{
  "num_hidden_layers": 15,
  "num_attention_heads": 7,
  "hidden_act": "squared_relu",
  "norm": "rmsnorm",
  "positions": "rope",
  "qk_norm": true,
  "bias": "none",
  "optimizer": "muon_variant",
  "lr_head": 0.0132,
  "decay_shape": "linear",
  "max_seq_len": 768,
  "doc_mask": true
}
Each number is 200 + 20 x the weight over its row's rms, rounded and kept within 0 to 999. Layers, rows and columns count from 0. The size before them is the row's rms in percent of the matrix's.

# layer 8 MLP up, 896x224, rms 0.147, rows 137-143, columns 0-223
092,174,216,212,198,188,207,234,170,223,185,179,204,215,189,200,210,228,202,204,210,185,234,203,155,194,185,195,162,219,204,187,188,179,202,194,163,174,194,209,179,215,194,215,208,192,209,156,220,175,194,162,184,233,206,201,192,187,217,192,203,224,222,234,170,185,199,233,185,176,214,199,182,183,206,203,217,234,167,209,194,191,208,211,212,176,177,247,194,181,210,240,237,217,209,179,218,206,217,166,189,171,205,210,188,223,184,170,175,198,188,173,180,196,199,209,178,195,210,221,180,221,209,219,215,189,228,179,197,211,256,181,204,204,198,194,223,175,234,198,187,216,204,199,199,207,217,180,174,184,220,189,224,211,182,219,201,253,223,188,215,212,192,179,186,203,186,202,239,197,202,194,202,179,221,173,190,178,212,166,220,197,184,229,219,224,218,215,231,164,210,223,219,192,213,170,190,190,234,210,204,157,192,235,200,197,181,215,205,144,216,204,188,205,186,210,210,203,208,232,222,216,202,203,153
105,196,166,198,237,185,188,213,192,167,211,190,231,213,201,206,205,204,214,164,197,208,195,183,201,214,218,240,208,195,245,226,184,220,177,203,209,198,172,198,176,210,214,184,188,158,174,186,200,187,210,219,217,142,242,222,228,183,209,206,190,208,204,231,200,209,225,190,205,193,172,201,183,213,171,158,229,195,222,193,204,208,225,195,188,191,191,186,222,209,186,188,201,203,224,202,200,203,264,246,198,203,234,200,225,225,188,201,208,200,209,183,239,230,209,192,203,206,205,213,175,211,220,190,170,186,192,155,224,201,183,223,219,218,203,214,220,217,188,166,185,200,198,191,161,204,195,217,183,218,221,212,195,231,166,208,207,179,207,184,203,223,187,239,245,206,244,192,190,178,184,231,194,194,177,178,203,157,180,190,196,207,200,164,208,163,219,216,215,179,156,185,199,192,203,180,217,188,192,180,176,183,174,209,220,216,231,180,188,175,205,192,201,205,193,189,199,197,195,198,225,161,219,205,201
096,183,180,191,229,166,212,218,189,244,208,188,199,186,164,190,199,220,190,170,232,213,161,176,191,161,244,231,199,216,200,184,220,189,230,172,210,225,174,170,220,197,165,187,189,204,178,228,186,178,204,223,174,216,197,215,192,202,208,180,204,185,211,191,238,197,206,213,189,205,192,211,207,250,197,198,207,208,197,171,202,202,163,235,218,209,181,198,211,201,211,174,204,194,219,188,188,195,224,195,163,198,184,212,187,209,206,220,174,178,208,193,160,248,220,216,215,195,199,221,207,204,178,151,202,178,211,223,233,178,198,204,212,231,245,214,223,215,206,190,198,223,213,227,195,155,222,181,191,205,213,230,167,180,211,171,234,208,183,202,213,194,176,203,223,200,183,186,184,206,199,196,183,216,217,209,172,194,213,224,191,247,203,192,224,205,209,200,170,199,203,192,254,205,195,164,181,207,210,166,169,201,197,224,172,199,227,212,213,199,206,164,212,214,184,212,202,215,191,211,204,216,221,226,182
081,216,229,234,197,192,202,218,236,234,196,185,197,195,208,184,243,204,189,197,189,209,200,190,177,219,195,191,165,196,161,194,187,156,207,178,182,193,182,203,172,214,220,172,224,210,161,183,213,188,208,193,203,233,191,215,226,175,196,195,212,201,219,235,209,167,219,231,193,199,181,208,183,192,208,185,243,181,187,218,199,175,188,167,188,168,162,217,213,202,220,214,190,183,191,164,220,215,216,179,164,213,188,219,194,172,210,199,191,184,214,229,200,190,227,205,179,214,200,245,241,199,206,217,196,214,205,189,160,183,188,214,175,239,204,206,230,166,189,204,187,224,211,188,222,210,163,198,228,229,192,220,206,210,168,176,202,197,216,231,174,213,215,204,209,197,235,191,185,266,207,187,191,207,180,197,211,210,222,196,210,199,164,202,196,197,204,186,210,223,246,190,226,225,237,215,230,212,214,211,228,199,215,224,186,220,183,185,190,210,193,211,252,190,201,211,186,193,214,207,208,185,186,217,230
100,196,215,209,185,231,185,223,194,165,226,175,192,191,246,208,205,183,205,214,216,174,190,203,185,181,199,195,213,203,195,205,182,174,194,186,178,248,183,206,198,204,195,200,212,175,187,196,220,184,214,201,221,183,169,207,184,219,162,177,218,227,182,196,212,225,207,223,202,198,183,157,170,208,177,226,211,204,212,215,227,229,234,190,225,214,234,184,197,209,182,212,218,195,197,167,191,193,203,183,193,184,204,194,192,182,211,183,190,174,181,200,181,199,236,156,213,194,186,182,228,196,215,198,192,191,222,241,147,227,229,229,182,193,195,192,214,193,196,181,210,222,176,233,204,191,200,165,204,203,185,215,209,208,205,174,211,206,214,186,196,228,212,204,262,177,170,222,218,192,247,230,211,197,202,193,213,191,188,182,215,183,186,213,205,176,149,185,215,199,182,217,212,187,185,196,190,216,185,175,208,217,189,219,237,166,242,205,192,214,242,222,207,172,186,241,209,159,202,218,232,172,186,221,186
099,182,233,170,218,198,187,188,198,169,201,175,162,223,181,210,221,219,213,183,218,216,194,225,164,199,210,168,216,215,181,172,198,216,182,179,236,226,204,205,184,218,239,218,187,217,195,172,184,197,199,209,212,207,203,188,200,219,213,223,195,236,203,187,205,179,206,161,158,212,233,178,201,169,144,216,233,212,161,214,189,192,195,219,213,193,193,190,236,196,242,199,229,167,212,185,213,208,160,198,242,189,227,187,196,200,213,186,206,190,199,225,203,223,238,158,216,208,214,181,192,205,178,219,205,160,186,185,233,182,230,203,162,213,183,205,160,191,189,186,195,197,191,194,212,196,219,180,212,178,197,223,227,191,202,190,204,195,195,197,191,200,218,199,216,175,190,209,217,205,188,189,158,199,206,188,208,209,200,224,201,243,195,193,163,207,221,214,223,168,168,196,178,235,198,203,204,202,206,201,230,174,212,208,199,187,194,214,186,218,236,201,245,174,223,179,195,233,167,207,200,176,208,220,204
092,204,211,174,215,233,196,221,219,227,192,212,223,199,211,216,217,196,192,182,190,196,176,197,222,195,206,189,214,175,195,184,182,190,226,204,218,191,156,225,193,186,207,198,188,212,187,189,202,182,195,178,185,191,166,202,174,249,191,196,221,197,219,182,208,230,207,238,209,173,212,194,163,196,187,206,208,206,224,238,183,171,201,224,207,221,206,212,155,220,167,225,212,168,172,161,216,196,215,209,219,165,201,192,183,186,205,200,223,230,200,213,194,182,200,188,220,227,213,170,189,227,205,195,164,201,208,183,197,204,178,211,225,217,181,163,207,205,205,178,219,244,193,205,181,182,206,201,227,221,216,172,205,204,199,219,216,170,201,195,212,156,207,177,208,204,208,179,201,187,206,167,196,210,244,188,194,213,215,208,186,200,190,226,235,224,207,204,161,203,194,192,209,177,204,213,184,196,180,201,255,178,182,223,189,169,223,174,193,185,179,207,178,173,232,172,154,179,217,206,164,156,233,172,225
# layer 8 MLP down (transposed), 896x224, rms 0.0621, rows 137-143, columns 0-223
101,241,192,196,190,175,221,210,200,192,210,206,229,199,176,212,152,217,214,227,195,243,178,216,201,200,244,217,191,204,192,225,167,189,210,198,205,245,209,231,216,165,213,189,192,203,207,255,208,231,190,192,208,200,206,233,222,185,229,269,207,204,191,220,166,211,179,189,187,180,199,187,187,174,186,184,196,225,214,202,232,208,216,193,178,233,185,174,175,209,228,208,202,210,200,205,218,215,207,197,176,202,193,238,181,207,191,187,186,224,235,194,179,180,198,199,164,235,196,179,196,213,196,176,215,196,224,196,179,201,205,187,176,206,181,185,219,187,189,215,201,204,199,211,184,207,217,245,185,202,199,206,226,226,175,240,221,207,232,204,181,158,185,181,220,220,200,172,196,222,220,180,206,184,187,206,195,191,189,190,212,208,202,232,222,186,183,184,182,188,211,246,203,198,216,210,203,199,176,199,156,213,219,173,208,220,171,190,216,191,160,174,179,208,205,214,199,187,173,168,207,237,168,206,210
083,223,204,206,192,201,180,192,191,212,237,259,241,234,191,200,171,203,198,212,221,198,191,229,194,191,175,216,221,182,193,212,193,206,218,181,223,219,203,192,229,210,204,193,197,206,207,182,183,178,228,191,198,192,182,183,215,192,163,228,219,197,182,181,211,190,185,220,269,207,195,175,169,192,177,197,207,189,185,190,198,220,223,213,186,230,183,210,200,210,231,191,164,211,204,189,234,241,231,210,166,191,221,192,202,230,202,208,195,187,176,180,180,185,180,213,208,173,220,196,191,163,216,209,165,163,193,202,169,185,237,185,199,223,212,191,189,200,235,193,195,179,215,148,170,242,208,208,173,173,195,217,195,187,206,192,205,209,196,228,200,190,211,194,156,191,208,220,165,210,166,199,174,200,234,172,180,139,196,219,206,221,195,185,221,203,207,199,202,192,197,208,221,208,196,187,176,221,240,228,187,171,177,212,190,193,219,212,216,170,191,206,222,217,193,196,207,182,221,180,208,209,225,224,192
104,209,190,185,155,191,237,200,184,197,171,200,187,195,159,235,202,240,188,169,217,224,171,174,201,205,201,215,186,211,184,203,203,212,221,195,196,209,239,239,180,222,170,226,218,240,174,218,187,238,209,192,196,218,183,198,225,173,194,204,206,194,249,185,196,208,176,190,201,237,167,188,208,157,241,194,173,214,195,229,168,191,195,196,182,172,217,212,181,192,180,190,184,185,225,156,179,206,208,203,193,214,206,232,185,177,230,234,192,199,221,211,200,230,213,183,199,243,245,220,186,151,186,180,163,180,180,196,192,191,193,203,193,200,190,189,234,209,184,189,189,229,184,181,208,204,199,179,218,228,213,190,187,168,208,189,189,227,178,219,213,172,223,233,172,182,167,199,198,188,216,209,175,188,186,181,203,171,185,194,201,210,208,203,164,224,169,215,201,166,192,210,189,199,189,201,190,172,219,202,195,206,204,247,195,188,234,198,200,224,201,192,197,211,181,208,192,202,188,186,211,219,190,202,210
123,226,174,242,231,176,236,213,159,225,202,229,196,195,225,175,228,210,217,216,166,209,177,210,182,210,170,218,216,213,209,179,222,165,226,205,230,198,191,210,225,188,227,211,210,162,228,196,198,211,200,181,248,186,191,181,214,169,233,206,219,188,178,175,219,208,203,214,204,197,193,202,177,159,251,206,179,182,207,230,206,210,171,173,212,212,207,185,184,200,212,206,203,184,190,192,244,224,190,216,197,191,209,203,193,234,211,203,220,216,209,174,210,240,204,181,186,180,185,236,194,205,179,193,228,196,188,196,184,174,214,205,225,191,176,202,246,206,190,230,181,208,215,185,204,197,225,176,222,207,229,205,206,167,166,147,196,215,193,212,197,174,209,202,197,193,189,166,211,196,224,182,192,199,210,239,216,228,216,216,184,191,170,181,218,168,177,173,185,203,201,201,209,246,170,202,192,175,204,189,240,203,209,194,203,180,238,206,192,194,173,204,201,218,206,207,188,192,193,171,203,187,213,216,182
100,179,207,198,229,173,205,185,187,226,183,218,186,196,177,228,188,210,183,219,198,208,199,192,205,248,196,197,178,228,204,239,221,239,184,171,228,216,196,155,171,201,191,207,186,224,200,176,202,193,209,174,213,212,230,201,231,211,164,229,221,197,161,189,212,195,171,172,188,192,264,185,239,214,210,203,217,205,175,178,239,188,181,214,226,186,224,192,202,204,183,235,161,210,201,237,183,181,232,201,195,222,148,211,223,225,202,239,239,212,205,210,197,186,186,227,201,185,205,172,204,188,208,210,241,192,239,202,202,215,196,212,188,192,226,162,205,197,175,168,179,164,197,175,168,181,185,218,181,185,203,171,186,200,210,195,214,178,200,217,180,204,178,177,183,221,208,232,217,216,201,197,226,182,183,169,221,208,194,176,203,205,196,215,188,223,196,195,199,193,196,183,188,190,219,202,198,173,202,176,210,219,230,198,163,191,180,224,215,163,204,182,219,216,199,222,207,194,189,189,200,208,189,201,204
110,196,212,221,209,255,213,200,202,176,224,199,227,203,212,176,205,199,212,200,177,195,197,224,237,211,160,193,193,238,191,218,208,184,200,225,192,216,199,219,208,198,215,196,218,202,145,189,235,176,201,176,226,219,235,205,223,220,189,214,216,177,203,178,187,167,238,178,194,214,220,191,184,208,204,214,251,197,202,222,196,197,173,198,226,158,206,182,242,193,199,198,194,185,169,195,224,215,193,213,207,192,204,164,193,209,180,211,169,195,197,201,252,192,201,214,215,181,234,190,199,204,240,194,209,206,164,215,228,215,178,201,210,212,211,223,237,214,221,233,200,222,175,199,201,178,233,224,212,188,186,163,216,209,196,239,178,216,201,200,218,206,184,192,167,218,211,251,208,222,219,196,206,166,159,227,167,176,217,225,177,176,180,176,186,217,176,224,206,187,189,199,196,179,178,183,198,199,190,203,180,200,203,204,202,191,184,223,201,239,234,216,202,196,213,198,190,174,218,181,176,225,190,182,217
089,174,201,211,183,242,212,206,166,203,219,222,188,205,213,227,167,181,247,217,216,231,237,196,226,195,205,216,215,169,176,169,183,185,201,202,191,213,213,207,167,179,183,173,218,179,195,228,203,228,227,201,214,157,183,193,158,190,216,190,211,227,229,180,223,219,171,188,202,209,205,219,200,183,168,181,202,211,195,200,203,243,191,171,154,215,182,189,202,235,180,196,206,211,157,170,251,196,189,209,188,215,190,208,182,238,212,200,202,204,198,195,203,215,153,226,198,239,182,172,176,184,179,201,210,218,215,185,186,227,194,202,219,205,205,221,184,201,196,236,155,170,218,212,226,200,193,183,206,176,161,230,210,224,183,181,208,240,238,228,218,206,211,188,213,188,196,196,208,199,215,183,200,191,207,243,185,172,195,177,221,188,200,216,177,217,198,185,174,222,222,197,183,224,194,197,163,180,202,197,193,207,207,242,186,200,220,186,204,191,196,200,186,211,187,221,197,209,206,169,212,204,206,193,198